python train.py --n_layer=11 --activation="swiglu" --qk_norm=true --init_std_down=0.0 --optimizer="muon_variant" --beta1=0.95 --decay_fraction=0.78 --decay_shape="linear" --train_tokens=113600000 --steps=3467 --dataset="wikipedia_en"
Each number is 128 + 24 x the weight over its row's rms, rounded and kept within 0 to 255. Layers, rows and columns count from 0. The size above them is the row's rms in percent of the matrix's.

# layer 3 MLP up, 256x96, rms 0.251, rows 91-136, columns 48-95
size [ 96  99  97  97 110 110  96 108  91  95  96  99 103 108 100 114 111 106  92 106 109  99 111 100  91  97 100  97  96 111  99 104 109 115  89 100  93 102 105  91 102  97  87  87  93  92]
[[141 156 168 123 109 124 149 104 140 128 161 132 142 135 128  87 123 173 124 118 162 151 133 142 113 118  83 148 142 130 138  96 127 127 141  83 150  85  99 117  94  98 131 121 125  99 160 125]
 [115 105 116 136 109 121 111 123 160 138 156 109 108 161 113 161 119  80 142 108  61 141 104 106 111 108  97 131 118 112 131 109 138 150 117 161  94  96 117 119 156 157 105 107 153 123 208 119]
 [116 153 151 130 117  97 184 163 130 162 109  61 133 150 120 123 151 156 113 122 158 184 148 121 126 134 135 149 137 165 134 154 156 130 127  96 104 144 150 120 125 116 157 131 103 146 110  92]
 [138 130 115 171 127 162 165 132 127 147 113 122 111 133 141 162 120 185 119 148 147 131 144 122 132  90 147 173  96 112  88 128 143 120  95  62 125 132 123 101 116 128 139  66 106 126 107  92]
 [125 124 115 124 185 114 148 149 121 114 113  95 112 124 171 158 109  97 164  88 103 115 172 153 143 116 152 127 128 109  92 134 151 120 161 116 164 146 136 132 129 181 127 197 118 173 126 118]
 [103 108 118 110 106 147 102  93 140 148 128 107 145  99 187 137 134 136 122 170 148 122 124 184 118 157 110 103  96 206 120 112 105 115 152 129 138 135 120 125 152 115 159 108 111  87 143 122]
 [ 82 137 173 126 121 146 128 123 120  97  72 136 100 117 111 127  95 128 165  90 126 111 127 112 104 110 101 162 118  85 128 160 157 100  95 142 128 119 139 146 138 126 141 149 142 136 128 141]
 [138 120 114 130 133 134 111 153 143 163 108 127  97 121 142 152 136 119 125 127 162 113 142  99 175 132 138 101 147 135 152 114  86 173  86 155  98 102 115 135 110 115 114  90 154 122 126 117]
 [154 119 130 131 111 137 118 124 154  90 125 108 129 128 126 142 162 111 137 119 125 110 131  87 130 144  85 129 110 204 119 161 154  77 103 156  97 179 166  85 140 168 128  83 119  96 158 157]
 [155 124 141 165 129 101 122 145  71 117 114 186 105 120  90 130 146 142 149 120 106 197 134 150 121 153 130 119 133 131 137 136  83 112 141 141 127  75 128 132 163 125 135 116 108 106 161 146]
 [ 99 114  92 164 115 125 115 140  97 142  76 161 141 110 148 114 130 161 167 157  88 132 139 151 105 102  99 155 121 146  86 109  91 155 135 125 148 146 140 189  95 131 105  97 155 121 135 144]
 [103 121 148 119 112 130 151 147 123 111 140 156 106 135  94 111 170 116 101 138 156  74 111 123 149 138 151  89 150 130 134 165 109 133 105 171 202 133 123 139 130  96 103 126  85 123 129 127]
 [161 145  84 158 150 158 138  97 106 136 120 125 132 123 125 131 122 105 162 147 148 129 114 135  95 106 136 195 148  90 126 108 124 109 131  97 123 123 152 133 169  94 110 110 148 129 152 140]
 [117  99 148 139 147 126 140 150 120 130 166 160 137 120 114 123  75 164 105 161  97 148 136 136 148  83 142 126 137  71  94 114  72 112 121 143  99 156 164 106 136 112 152 130 153 139 102 123]
 [123 136  91 128 105 117 131 139 130  99 143 103  93  96 135 139 163 147 142 112  89 145 133 130 141 169 158 110 143 147 129  96 135  99 140 112 136 132 115 135 125 105 159 104 132  99 149 116]
 [110  84 130 145 129 128  79 134 119 136 127 115 163 118  90 109 122 155 156 132 140 118 141 129 160 172 128 157 103 133 114  72 169 110 129 115 129  80  69 139 137 137 125 126 103 114  75 133]
 [166 107 114 114 107 151 132 127 112 167 184 109 128 132 114 119 116 116 132 163 121 103 111 118 107 127 136 131 171 123 105 170 167 157 128 146 130  97 105 104 139 156 132 155 141  76  83 129]
 [ 90 135 118 117 135  91 139 111 149 116 128  92 163 175 163 135 129 171 145 129 119 130 118 101 157 119 119 136 186 150 113 119 121 163 127 143 157 163 105 130 126 127 126 107 127 107  94 179]
 [125 114 100 105 138 146 164 133 130 191 105  67 126 123 134 129 110 121 106  95 117 148 137  92 147 129 158 118 141 128 145 136 137 136 127 131 104 119 142 118 144  84 134 131 175 139 113 130]
 [172 102 134 178 118 106 168 146 127 122 104 154 138 112 106  88 124 102 122  96  86 118 156 125 119  97 157 140 140 128 142 117 100 180 123 142 104 130 123 164 165 127 113 129  97 128 149 151]
 [123  95 151 167 140 186 149 155 121 135 121 103 168 146  91 173 132  86 133 191 125 101 111 120 114 105 148 118 162 112 133 123 120 178 114 136 155 155 133 119  97 105 124 141 158 147 120  97]
 [115 149  75 168 114  99 162 130 158  99 166 159 125 152 152 102 169 121 157 123 142 126 124 120 108 140 145 149 102 159 119 164 125 131 144 130 114 129 126 154 138 130 121  98 106 107 101 154]
 [149 136 109 126 121  98 178 100 112 162 141 125  72 132 159 144 122 142 155 187 130 122 103 135 122 125 107 155 129 113 139 164 115 145 115 106 182  75 157 113 102  94 152  98 119 126 142 111]
 [ 92 154  89 152 124 107 138 154 153 111 167 136 119 133  83 146 129 142 138 128 156  97 118 111 121 135 140 137 115  72 109 132 112 107 143 141 151 135 140 119 128  96 151 127 116 139 181 115]
 [103 100 104 124 130 100 128 175 135 163 146 116  90 159 153  87 166 141 143 132 101 181 120 143 144 107 106 123 126 139 118 128 159 118 125 142  98 110 131 121 155 122 137 141 140 111 181  71]
 [113 126 152 148 145 159 152 195 147 153 101 110 159 131  98 125 118 145 112 130 171 113 140 114  88 133 169 138 163 109 151 154 132 129 134 136 125 157 148 138 116 109 142 138 153 142 130 101]
 [125 139 171  82 166 144  85 119 112  96 117 132 150 132 121 121 124 148 153 166 112  82 113  88 160 121 126 147 159  91 134 144 123 111 179 103 148 123 140 114 145  98 121 135 149 157  96 127]
 [120  99 113 118 125 131 143 114  97 141 121 151 126 134 134 155  99 129 119  93 138 100 127 170 105 105 132 147 117 120 111 113 120 158 121 112  99 104 120 141 110 137  98 129 160 142 136 146]
 [ 83  85  85  97 120 132 125 160 170 162 115  90 163 136 163 153  74 160 124 130 122 127 158 127  95 141 131 122 136 136 102 149  87 140 125 124 150 145 131 128  84 131 147 127 127 163 107 102]
 [144 160 132 157 168  90 107 154 111 104 148 164 111 157 133 136 127 126 119 132 123 137 128 121  86 158 145 185 157 138 100 114 123 145 107 153 107 142 124  89 100 125 113 182 150 152 143 155]
 [ 71 127 109  98 116 187 144 147 107 125 150 159 133 124 152 106 169 143 139 154 135 136  48 120 102 113 139 104 155 131  92 171 127  68 132 166 105 113 158 105 124 121 108 125 149 131 111 156]
 [181 114 155 124 119 161  67 148 100 117 129 110 143 140 139 101 132 160  73 128 130  92 151  87 121 120 138 101 148 109 108 104 113 162 109 121 107  94 156 131 119 142 175 146 109  99 143 154]
 [135 130 133 160 154 133 154 216 127 132 121 108 134 136 143 109 121 168 128 135 143  84 102 149 131 123 115 135 161 159 151 121 182 181 117 103 160 154 142 127 136 149 121 126 121 125 178 177]
 [141 136 138 137 105 164 113 126 159  85 128 144 139  82 161 146 134 137 145 124 185 158 103 152 128 137 124 160 134 127 156 173 116 128 164 116  73  85 131  83 139 148 138 135 138 132 165  67]
 [120 104 182 126 177 121 150 126 102 111 125 110 108 135 141 139  83 140 135 158 126 118 138 117 123 150 158 127 141 128 176 115 154 130 149  72 162  93 126 109 120 133  91 154 161 112 132 175]
 [100 153 154 141 119  89 163 111 168 111 118 172 135 135 112 132 152 136 102 130 108 125 119 125 135 136 170 105 130 184 123 164 113 162 111 155 147  96 127 165 149 108 129 119 100 130 109 137]
 [159 101 161 161 100 105 143 158 105 117  88 139 106 118  89 166 181 166 154 154  86 142 156 121 125 108 131 101 177 122 120 148 172 141 125 111 148 124 138 105 116 150 159 156 177 157 135 145]
 [121 114  87 111 136 146 140 159 158 155 130 133 150 164 126 115 140 133 154 132 101 172 111 133 137 167 107 111 175 107 153 159 108 146 137 120 153 111 138 120 133 122 136 132 137  92 133 141]
 [132  76 173 123 127  87 112 165 140 120 124 146 169 113 120  93 132  90 165 156 122 143 157  88  84 153 142 155 134 131 127 136 133 165 128 106 139 109  98 144 150 153 154 144 152 154 147 150]
 [175 106 140  90 128 148 140 100 132  99 165 101 131 117 114 146 153 125 113  96 116  73 125 123 142 125 162 154 143  86 121 150 142 103 142 177 134 164 170 117 155 100 149  83 134 149 118 114]
 [139 142 146 122 144 135 149 162 104 173 132 133 120 113 106 129 113 142  90 114 122 141 153 139 164 106 137 134 130 157 117 173 140 108 155 143 201 163 116 124 142 138 120 166 136 124 125 144]
 [ 92  91 124 119 145 103 159 135 140 111 152 182 106 121 148 121 113 129  93 112 132 127 118 131 127 121  88 100 126 114 171 102 161 127  90 100 182 136 135 120  81 143 127 108 143 114 115 113]
 [113 147 100 122  95 134 117 131 105 119 158 150 105 122 136 168 183 132 121  93 157 142  83 123 134 161  92 149 157 136 119 141 132 141 122 115 133 140 171 103 107 139  93 102 129 132 164 166]
 [165 117 137 214 119 141  84 162 130 152 115 163 132 113 112 133 128 119  94 105 136 162 133 138 115 121 145 126 105 149 113 127 110 122 116 120 138 122 124 128  84 155 112  98  56  80 136  81]
 [105 113 159 108  94 107 130 149 141 148 101 120 161 161  96 131 111 132 121 120 137 116 150 152 142 109 143 132 113 111 142 128 143 134 109 117 127 140 161 122 136 107 138 124  99 116 126  96]
 [174 110 127 133 151 106 102  71 145 115 126 119 132 140 121 105 155  94 132 124 131  87 189 137  90 112  91 150 103 104 146 100 103 143 142 125 134 126  92 112 159 136 120 136 105 140 100 146]]
# layer 3 MLP down (transposed), 256x96, rms 0.259, rows 91-136, columns 48-95
size [101 101  93  97 102 106  94  99  90 100  99  96 101 101  97 104 109 101  91 106 109  96 105 101  93  98 103 101  99 103 102 103 100 104  94 100  89 105 100  94  96  95 100  94  96  96]
[[110 128 106 163 107 135 111 111 151 141 118  93 135 143 159 106  97 151 117 134 159 133 115 126 150 124 102 118 156 100 111 119 125 131 156  72 160 118 175 125  91 113 147 138 107 134 122  98]
 [150 102 132 123 169 169 160 149 110 121 121 129 153 114 165 125 136 142 117 118 152 133 118 146 113 130 119 131 118 116 113 106 172 166 144 143 126 151 105 113 157 151 101 169 121 111  74  97]
 [154  99 157 135 163 145 118 180 131 131 156 160 102 114 136 120 103 129 131 161 142 106 111 105 117 125 114 114 127 133 142 106  80 139 148 137 111 157 125 116 113 158 133 131 169  75 116 127]
 [119 130  94 147 117 149 143 160 117 108 145 139  84 105 117 134 158 145 148 116 124  94 154  92  82  85  71 158 175 141  92 110 154 112 124 110 163 115  97 151 135 127 122 131 119 160 132  98]
 [134 152 103 153 192 122 144 104 134 120  96  63 137 133 170 132 139  92 144 110 119 131 166 139 153 125 130 116 111 161  71 112 113 149 121 167 143 148 116 123 118 137 102 124 123 162 122 128]
 [119 129 151  94 118 155  82 119 116 165 145 113 135 116 191 158 131 138 162 170 115  97 136 175 110 146 107 127 127 176 117 103 145 108 155 135 167 128 148 146 119 117 191 137 109 132 160 121]
 [113 135 106 129 122 119  92 143 130  89 129 157 103 137 133 108 128 119  99 134  81 122 125 123 125 139 122 131 133 174 139 155 119 180 148 162  94  92 146 177 115 125 104  99 148 135 120 119]
 [172  84 106 138 151 100 110 103 130 148 112 143  96 132 149 131 138 117 172  99 136 113 124 104 169 105 204 133 148 133 103 115  96 150 141 148 113 123 123 171 162  97 144 138 137 153  96 105]
 [ 91 130 136 129 151 141 156 105 156 155 102 170 143 124  91 135  90 111  99 145 130 138 173 120 126 111 138 144 133 116 135  74 101  84 107 135 144 125 128 125 144 133 142 150 104 140 123 154]
 [109 123 159  94 141 148 123 118 104 125 116 173 135 106 124  91 138 102 138 138 121 144 165 136 116 129 107 121 108  93 136 107 112 106 105 134  78  92 159 130 192 100  90 101 141 122 112 119]
 [122 103 109 114 135 133 134 131 132 135 131 129 117 104 114 121 150 158 135 110 128  83 158  98 165 126 125 101 110  93  98 107 169 143  99  98  88 141  85 112  93 106  87 129 114  96 159 144]
 [119 152 171  98 107 120 114 134  94 130 133 111 108 148 109 143 127 122 130 152 130 126 110 166 130 120 118 123 111  84 100 139  88 162 132 105 172  83 117 153 133 123 126 164 161 169 184  69]
 [167  86 155 145 156 154 142 123 128 114 134  73 141 151 130 121 164 106 144  93 122 112 137 126 149 113 161 124 130 113 120 140 122 128 105 137  94 149 130 125 146  74 113 175  97  75  98 144]
 [ 87 136 111  93 146  97 116 124 137 136 119 108 109 164 106 103 115 145 159  89 114 110  87 107 131  74 165 119 123 129 147 128 139 106  88 109 155 122 129 134 117 128 135  95 142 159 119 125]
 [156 138 123 119 143 147 137  97 138 142 118 147 182 153 120 146 125 119 135 113  99 132  90 123 103 121 138 151 121 124 157 133  97  82 177  95 159 118 193 144 190 133 113 167 127 164 125 139]
 [134 108 108 127 137 152  89 124 130 112 127 124 123 147 120 115 114 163 137 145 142  86 136 137 169 131 123 128 160 152 163  88 143  84 122 131 117 107  83 122 124 136 111 159 115 125  90 145]
 [ 85 179 120 163 105 120 148 150 151 148 116  74 101  96 108 108 141  97 129 129 179 149 131  86 111 138 132 123 109 130  97 103  99  99 161 121 132 121  87 165 122 117 114 123  79 110 150 108]
 [140 162 138 115 132 128 103 120 152 107 165 131 161 119 155 164 124 141 159 153 131 130 150 139  78 126 144 135 150 165 173 156 117  97 154 127  99 121 158 135 115 144 135  79 114 121 135 159]
 [111 108 145 115 108 125 149 119 147  99 166 151  97 106  84 149 115 128  99 156 160 135  78 128 117  97 148 124 142 119  96 107 128  99 118 128 148 133 124 133 161 155 153 130 115 149 147 153]
 [141 128 142 138 149 119  98 114 117 126 122 139 117 159 138 117 120 138 157 129  97 136 140 162 117 127 130 152 141 139 124 108 106 131 138 106 135  62 144 108 110 151 133 117 103 121  96 104]
 [159 116 116 156 108 137 129 147 137 131 166 144 170 116 148 164 137 101 151 151 154  97  95 140 155 103 162 180 103 123 131 130 160 150 110 130 178 151 108 112  94 127 136 133 111 120  88 133]
 [ 77 143 107  88 113 147 102 128 101 148  91  97 166 135 126 134 136 137 126 134 125 117 167 141 171 150 145 124 132  62 141  82 144 122 124 114 151 145 163 131 134 120 118 158 140 148 111 102]
 [147 113 112  94 150 125 122 140 142 186  97 101 146  83 162 129 136 153 169 155  78  88 108  82 132 139 121 137 127 105 148  84  96 133 145 147 180 150 142 120 139 108 113  97 146 171 102 145]
 [135 127 136  99 118 155 137 132 158 123 130 135 146 122 100 116  85 145 105 145 188 118  99 130 153 112  73 166 145 155 117 118  64 137 110 103 103 133 114 126 116  81 107 121 142 135 109 145]
 [159 113 139 120 128 140 138 108 137 124 105 143 135 144  94 134  89  98 115 129 111  96 132 113 124 122 159  67 158 172 128 130 175 136 150 107 156 120 123 139 159 134 137 136 178 148 137  78]
 [143 142 124 161 104 114 154 167 131 156 149 119 163  93 144 115  78 187 132 112 154 118 116 137 125 112 146 133 147 134 137 182 145 120 147 145 174 132 154 120  97 141 156 160 154 166 116 123]
 [166 124 140  74  97 177 124 109 115 124 115 148 146 134 127 147 111 167 135 148 152 138 117 142 134 158 118  84 126  93 155 146 144 133 152 114 151 102 129 126 159 123  96  90 119 142 144 112]
 [137 107 198 142 151 181 164 112 153 152 137  70 114 143 158 138 130 153 150 131 165 149 100 134 111 119 149 121 132 162  97 122 132 146 118 127 140 125 144 124 135 141 113 114  81  63 133  99]
 [126 141 141 150 109  93 154 161 125 127 124 130  81 113 165  98 139 162 105  93 115 136 125 130  93 128 107 117  87 124  90 112 193 110 115 155 135 121 135 102 142  66 165 141 120 139 176 144]
 [160 124 125 110 142  95 132 129 100 132 136 159 116 128 144 138 104 142 122 140 118 153  87 123  86 146 155 190 137 117 128 115 124 140 119 112 111 125 126  98 106 134 170 128 140 114 119 136]
 [122 141 137 179 121 104  96 120 118 124 106 121 112 118 119 120 129 101 105 150 140 129  98 147 151 170 118 109 141 132 111 129 149 162 151  93 171  98 145 114 142 136 136 146 136 128 152 164]
 [ 80 172 115 118 122 128  98 162 119 153 108 127 137 132 104 115 127 113  94 144 124 138 118 141 123 118 149  84 145 107 127 154 158 117 134 110 164  88 131 116 121 116 112 129  68 118 126 149]
 [134 161 146 108 108 137 123 116 131 136 128 152 106 127 124 141 147 147 126 155 147 142  90 123 129 118 156 118 131 136 134 131 124 160 122  75  89 127 166 122 133 145  94 151 158 100 151 107]
 [140 166 142 108 126 101 127 136 110  81 128 142 155 104 154 123  83 141 127 137 169 125 120 114 142 146 137 141 129 130 153 154 106 154 135 125 123 132 122  92 134 173 109 152 128 130 141 129]
 [119 115 136 101 139 116 142 127 124 110 125 141 192 137 140 144 123 120 114 104 102 163 163 101 125  95 161 125  94  74  98 115 162 142 115 145 132 153 162 123 125 129 110 122 132 143 122  73]
 [111 122 167 163 156  90 129 152 104 111 141 145  95 118  88 145 122 125 125 123 135 118 159 139 167 107 109 135 166 131 125 106 128 114 121 127  94 138 147 160 164 142 133 166 140 151 116 118]
 [154 109 128 155 137 156 157 182 122 142 100 105 151 113 124 165 121 162 159 135 123 142 147 114 117 135 101 116 147 129 157 138 142 161 138 136  96 161 107  72  57 125 131 119 116 149 128 147]
 [ 87 121 124 107 174 139 143 105 179 137 129 117 164 145 154 132 117 141 132 147  88 188 136 110 118 116 146 118 117 138 126 127 144 147 106 131 130 116 149 148 127  92 111 113 106  68 137  87]
 [150 127 125 103 124 127 115 115 124 120 137 134 125 133 120  90 165 101 125 143  83 118 131 153 126 146 111 114 138 199 153 134 163 154 168 114 114 128 111 138 139 137 142 125 156 111 100 156]
 [130 109 134  89 109 124 130 115 119  95 121 137 102  97 136 119 158 122 144  96  96 110 107 115 143 112 135 165  95 136 155 133 137 134 123 134 153 133 167 131  96 125 141 132 121 151 118 141]
 [ 94 121 121 150  92 146 119 103 160  93 137 171 122 123 119 129 122  90 115 112 142 151  97 123 143 124 167 140 100 180 159  95 131 147  87 114 115 100 126 133  85 166 123 106 161  74 135 141]
 [149 136 136 151 121 106 111 145 136 127  83 116 104 193 128 189 171  73  77 112 114 164  99 143 183 120 134 146 154 149 141 121 104 153 100 119 112 143 135 160 118 122 158 106 126 150 149 110]
 [207 122 143 145  80 124 163  96 140 135 142 107 101 109 133 165 118 107 117 104 145 122 164 146 154 156 144  92 152 153  94 144 142 135 157  94 142 147 109 154 125 139 145 140 169 117  93 154]
 [181 143 134 159 141 133 123 111 118  66 140  82 132 114 157 123  96 161 122 129 104 157 143 110  68 133 148 127 190 130 143 138 153 148 129  77 137 101 122 101 122 165 123 145  82 125 105 104]
 [125  75 120 169 157 133 134 134  95  98 143 105 125  98 128 109 128 171 118 133 125 107 108 118 116 146 117 142 124 146 105 107 122 127 145 108 134 118 151 140 102 121  67 151 156 152 159 187]
 [177 153 118 134 163 121  89 173  91 131 119 168 174 143 136  95 149  97 138 102 151 110 147 105 118 152 124 123 105 133 151 103 151  94 153 123 138 154 131 107 178 112 103 140 121 126  81 100]]
# layer 3 MLP gate, 256x96, rms 0.236, rows 92-137, columns 48-95
size [110 100 109  95  88 103  97  91 105 101  98 103  97  98 102 111  98  98 103 107  94 103  98 105 104 105 105  95  97  95  97  95 103 101  99  88  99 104 108  79  91  95 101  99  95  95]
[[155 138 101 117 147 106 123 157 116 139 154 166 110 119 153 108 137 147 117 121 115 109 123 119 107 135  99 152 129 101 123 213 135 120 136 176 131 110  85 139 132 142 136 114 155 140 137 146]
 [114 190 113 156  95 142 176 119 141 178 122 118 127 133 143 117 143 151 139 111  96 106  96 117 153 126 154 137 146 107 105 153 167 168 133 133 121 132 120 139 143 139 143 158 155 120 153 101]
 [142 154 155 174 145 117 130 153 114 125 104 172 126 104 145 119 126 150 145 124 131 123 130 119 153  87 122 184 128 116 125 103 122 107  52  98 116  95 145 136 122 140 147  81  95 117 118 119]
 [122 112 105 133 150 137 126 164 120 119 130 164 117 111 136 100  87  77 108 152 149 158 103 157 130 119 178 162 118 150  96 141 136 143 141 127 103 120 111 111  69 129 131 121 112  91 185 170]
 [142 130  93 156 164 105 132 107 117 119 120 140 156  99 121 122 134 127  96 131 151 144 135 127 130  87 102 142 122 141 117  93 120 110  97  71  99 153 106 121 119 165 117 120  86 112 107 144]
 [133 117 119 132 136 144 173 134 143 137 146  87 198 128 109 178 136 144  98 139 161 123 125 151 116 144 138 169 110 119 189 121 182 114 117 141 161 145 108 121 116 149 147 131 115 147 121 148]
 [147  90 185 180 136 171 147 129  78 143 120 117 129 134  88 132 122 117 120 141  91 179 143 135 129 137 159 139 133 139 106 145 121  91 139 120 133 134  92 144 126 123 159 131 119 137 127 114]
 [ 91 132 152 133 114 128 155 129 164 162 110 168 144  96 131 132 152 132 118 112 109 112 130 141 141 144 186  96 173  91 131  96 167 114 110 152  95 103 122 134 124 121 152  92 117 116 123 132]
 [136  98 137 122 142 136 122  94 139  69  94 138 113 155  91 148 133  62  96 103 126 148 160 144 153 131 129 145 120 106 134 130 118 118 131 140  97 131 124 135 190 149 122 130 124 148 135 106]
 [110 107 113 101  96 134 134  94  91 112  92 148 110 120 106 118 162 143 173 136 129 132 163 138 138 187  95 128  60 123 102  81 147 153  97  91 120 121  99 125 107 111 126 104 161 125 129 109]
 [120  88 130 149 162 104 100 134 112 103  81 123 146 114 116 156  83 121 133 132 114 157 128 115 169 117 100 139 134 127 130  64 167 113  84 133  87 173 142 125 134 154 148 125 126 110 135 132]
 [113  99 147 168  83  84 144 127 165 119 157 149 115 107 107 159  98 112 170 157 164 137 152 127 134 117 126 110 113 137 108 147 123 156 123 126 121 124 134 126  96 159 140 101 136 149 163 121]
 [139 156 131 146 143 163 121 112 121 116 147 128 144 131 159 111 141 106 105 100 167 132 120 124 126 154 113 124 162 146 107 142 134 144 139 135 161  82 121 128 101  90 148 167 114 118 120 112]
 [ 99 186 143 134 168 138 128 159 124 129 119 145 131 114 154  97 120 139 113 130 146 126 110  95 115 137 107  94 168 141 100 126 139 114 133 126 134  94 130 123  61 144 164 130 152 113 105 153]
 [ 94  86 101 144 134 124 144 117 117 121  94 123 172  64 113 121 141  89  95 119  86 184 123 144  99 126 121 103  98 133 127 125 130 123 109 136 142 113 153 119 125 153 114 142 112 145 134 110]
 [133 147 133 123  74 108 144 106 122 110  65 118 141 166 106 169 131 115 144 105 136 170  98 125 175  95 121 137 167  85 145 100 131 125 135 108 125 150 138 118 129 102 130  98 137 119 128 102]
 [133  56 128 151 124 153 112 122 114 132 153 136 157 124 112 160 120 108  68  75 126 146 114 168 107 146 106 141 122 111 158 150 109 142 135 142 159  98 110 142 172 128 133 171 169 127 124 134]
 [109 152 146 119 146 130 140 118 159  95 122 137 184 100 132  97 140 155 136 104 139 116 113 153 123 168 127 129 160 103 108 165 127 175 136 117 156  93  98 114 109 109 120 146 130 114 160 120]
 [123 148 120 181 108 133 123 141 137 119 126 130 133 174 110 105 113  76 134 136 148 139 144 137 158  98 115 144 118 145 170 126 103 134 143 140  92 124 153  95 128 136 139 145 126 108 117 115]
 [124 119 132 140 146 130 138 139 143 152 127 138 128 132 136 102 151 104 173 130 137 159 125 163 133 142 146 136 153 116  93 144 110 120  90  74 126 104 150 102 100 148 131 113 125 135 144 112]
 [ 71 140 133 162 149 126 101 121  94 150 157  97 143 142 169 122 143 104 117 113 126  79 152 131 132 118 127 131 139  90 160 129 157 161 168 122 176 151  82 151 139  76 133 105 108 159 101 137]
 [143 126 104  92 132 111 138 111 117 121 138 109  93 162 116 113 140  96 116 111 164 165 135 123 114 169 142 105 113 122 125 135 107 145 141 103  82 120 134  88 138 124 122 165 126 161  87 134]
 [114 170  83 117 130 128 110 101 156 130  85 186 174 127 143  87 142 114 167 127 147 122 118 102 106 108 108 107 111 148 100 133 120 134 142 120 117 135 132 130  93  97 112 154 126 122 127 136]
 [140 147 130 137 129 131 164 139 148  67 117 111 165 116  86 151  62 144 135 118 130  94 108 159 134  97 151  88 162 150 163 149 132 133 153 105 162 134 150 162 143 164 134 135 143 179 124 127]
 [121 125 141 113 127 116 157 167 171 114 114 154 107 140 139  86 136  87 100 111 202 170  96 151 159 124 168 103 142 131  86 151 128 155 143 145 133 115 112 108 122 132  82 115 126 150 116  99]
 [ 96 143 146 158 162  52 168 166 116 130 160 104 156 101 157 133 110 115 123 109 121 126 155 114 146 100 145 142 112 130 122 155 112 129 111 125 137 121 143  99 141 169 133 185 114 146 151 127]
 [101 142 143 141 113 149 138  71 133 128 100 131 128 143 127 104 109 157 125  91 147 140 170 147 141 153 127 115 114 121  99 145 132 119 106 146 106 139 173 125 149 129 185 130 128 164 109  85]
 [ 64 106  90 113 141  95  92 117 185 122 150  99 176 151 129 125 116 127 148 102 134 140 161 146 126  90  98 120 109 119 125 123 135 146 113 139 136 179  95 107  80 140 145 143 145 100 122 102]
 [ 99 112 127 164 133 110 124 118 155 124 110 155 110 103 114 133  70 143 148 127 129 165 123 161 151 149 128 112 139 127 114 135 102 153 133 118 117 136 140  95 137  88 167 119  86  99 107  81]
 [125 110 116 156 137 144 139 154 111 137 128 134 151 126 129 184 123 118  87 134 127 144  96 151 150 131  77 130 134 105 114 180 136  90 127 121 119 154 102  93 114 148 127 157 157 108  89 150]
 [131 109  76 141 121 109 172 101  90 118 162 149 103 187 152 126 155  91 117 102 136 168 153 138 119 156 166 154 125 143 149 127 140 131  92 135  90 115  97 119 123 140 165 119 160 134 157 112]
 [123 141 158 153 121 136 141 101 141 110 135  80 115 123 127 135 145 117 105 116 148 128 109 136 143 128 158 155 139 132 106 103 115 138 196 135  83 135 104  93 110  99 138 150 105 133 176 133]
 [131  76 113 116 137 152 110 114 139  91 173 158  68 138 126 132  95 128  74 135 120 153 143 137 137 124 121 162 123 114 101 161 127 131 148 134  97  83 109  99 127 133 120 148 132  90 162 121]
 [125 117 129 125 131 100 150 123 181  94 138 118 122 142 143 152 131 105 128 162 112  91 117 148 147 137 162 116  85 123  92 150 116 132 128 161 150  79 161 106 146 116 132 137 138  98 149 132]
 [ 98  88 153 166 114 153 138 142 174 123  74 133 118 170  81 139 148 161 104 125 138 100 154 178 143  94 135 162 129 136  90 116 138 135 110 147 107 170 135 154 139 145 120 166 100 129 113 114]
 [149 100 116 155 125 146 107 117 111 114 115 186 117 126  86 131 162  84 112 168  90 135 111 138  98 124 137 148  62 123 111  97 122 100 143 142 147 116  99 128 137 136 163  98 152 112 139 120]
 [164 147 120 186 106 154 116 164  98  99 186 111 147 129 132 101 138 120 102 132  90 123 144 140 109 143 156 114 129 153 152 116 114 131 135  99 129 138 139 116 116 137 160 115 139 164 162 133]
 [102 126 104 163 141 127 134 112 108 133 110 112 141 134 124 139 141 157  77  93 131 127 119 129  78 111 153 133 143 103 120 119 120 146 117 107 110 180 123 130 101 126 145 121  87 131 175 156]
 [119 101 125 125 134 130 147 126 112 135 130  69 129 159 116 136 119 106 103 114 155 125 126 145 110  96 142 132 170 157 139 104 113 167 112  76 130 108  68 157 134 144 101 141 170 111 145  96]
 [ 90 136 142 102 151 133 130 107 144 169  99  84 129 157 132 123 109 173 138 157 101  89 136 136 136  96 111 142 209  84 113 172 154 128 157 134 127 126 157 123 128 124 125 123 140 170 136 132]
 [139 139 139 131 111  77 169 146 120  96  98 117 147 148  99 141 162 121 155 142 172 152 148 142 108 113 112 137 102 160  91 115 133 137 124 101  80 152 153 146  88 136 151 163 133 143 143 154]
 [156 118 111 128 148  95 122 126 132  87 115 137 107 156 108  75 142 122 169 138 125 129 111 139 124 124 123 126 120 147 106 135 114 126 121 139 150 146 149 130 133 137 128 141 119 135 122 121]
 [142 134 130 174 158  88 142 116 127  67 121  83 118 129 123 137  85 172 120 150  94 146 108 133  94 137 171 131 151 121 111 136 118 145 121  85 131 134 128  89 140 184 130 131 105 108  94  92]
 [156 170 129  98  96 164 160  96 122 125 136 152 123  98 122 138 163 102 114 174 125 151 101 158 201 130 169 126 162 111  95  91 119 116 124 144 137 141 165 138 188 116 162 145 115 111 134 108]
 [149 100  86 155 130  86 158 143 168 148 110 133 107 156 113 124 113  86  81 155 145 126 156 115  86 109 145 119 112 137 174 120 107 130 114 119 111 168 101  82 152  96 138 145  91 138 116 111]
 [115 102 137 141 196 133 145 131 114 120 111 125 142 149 113 112  82 157  87 101 158 146 131 126 129 132 147 130 132 154 141 152 153 115 115 175  96 156 106  98 102 130 191 129 147 130 111 147]]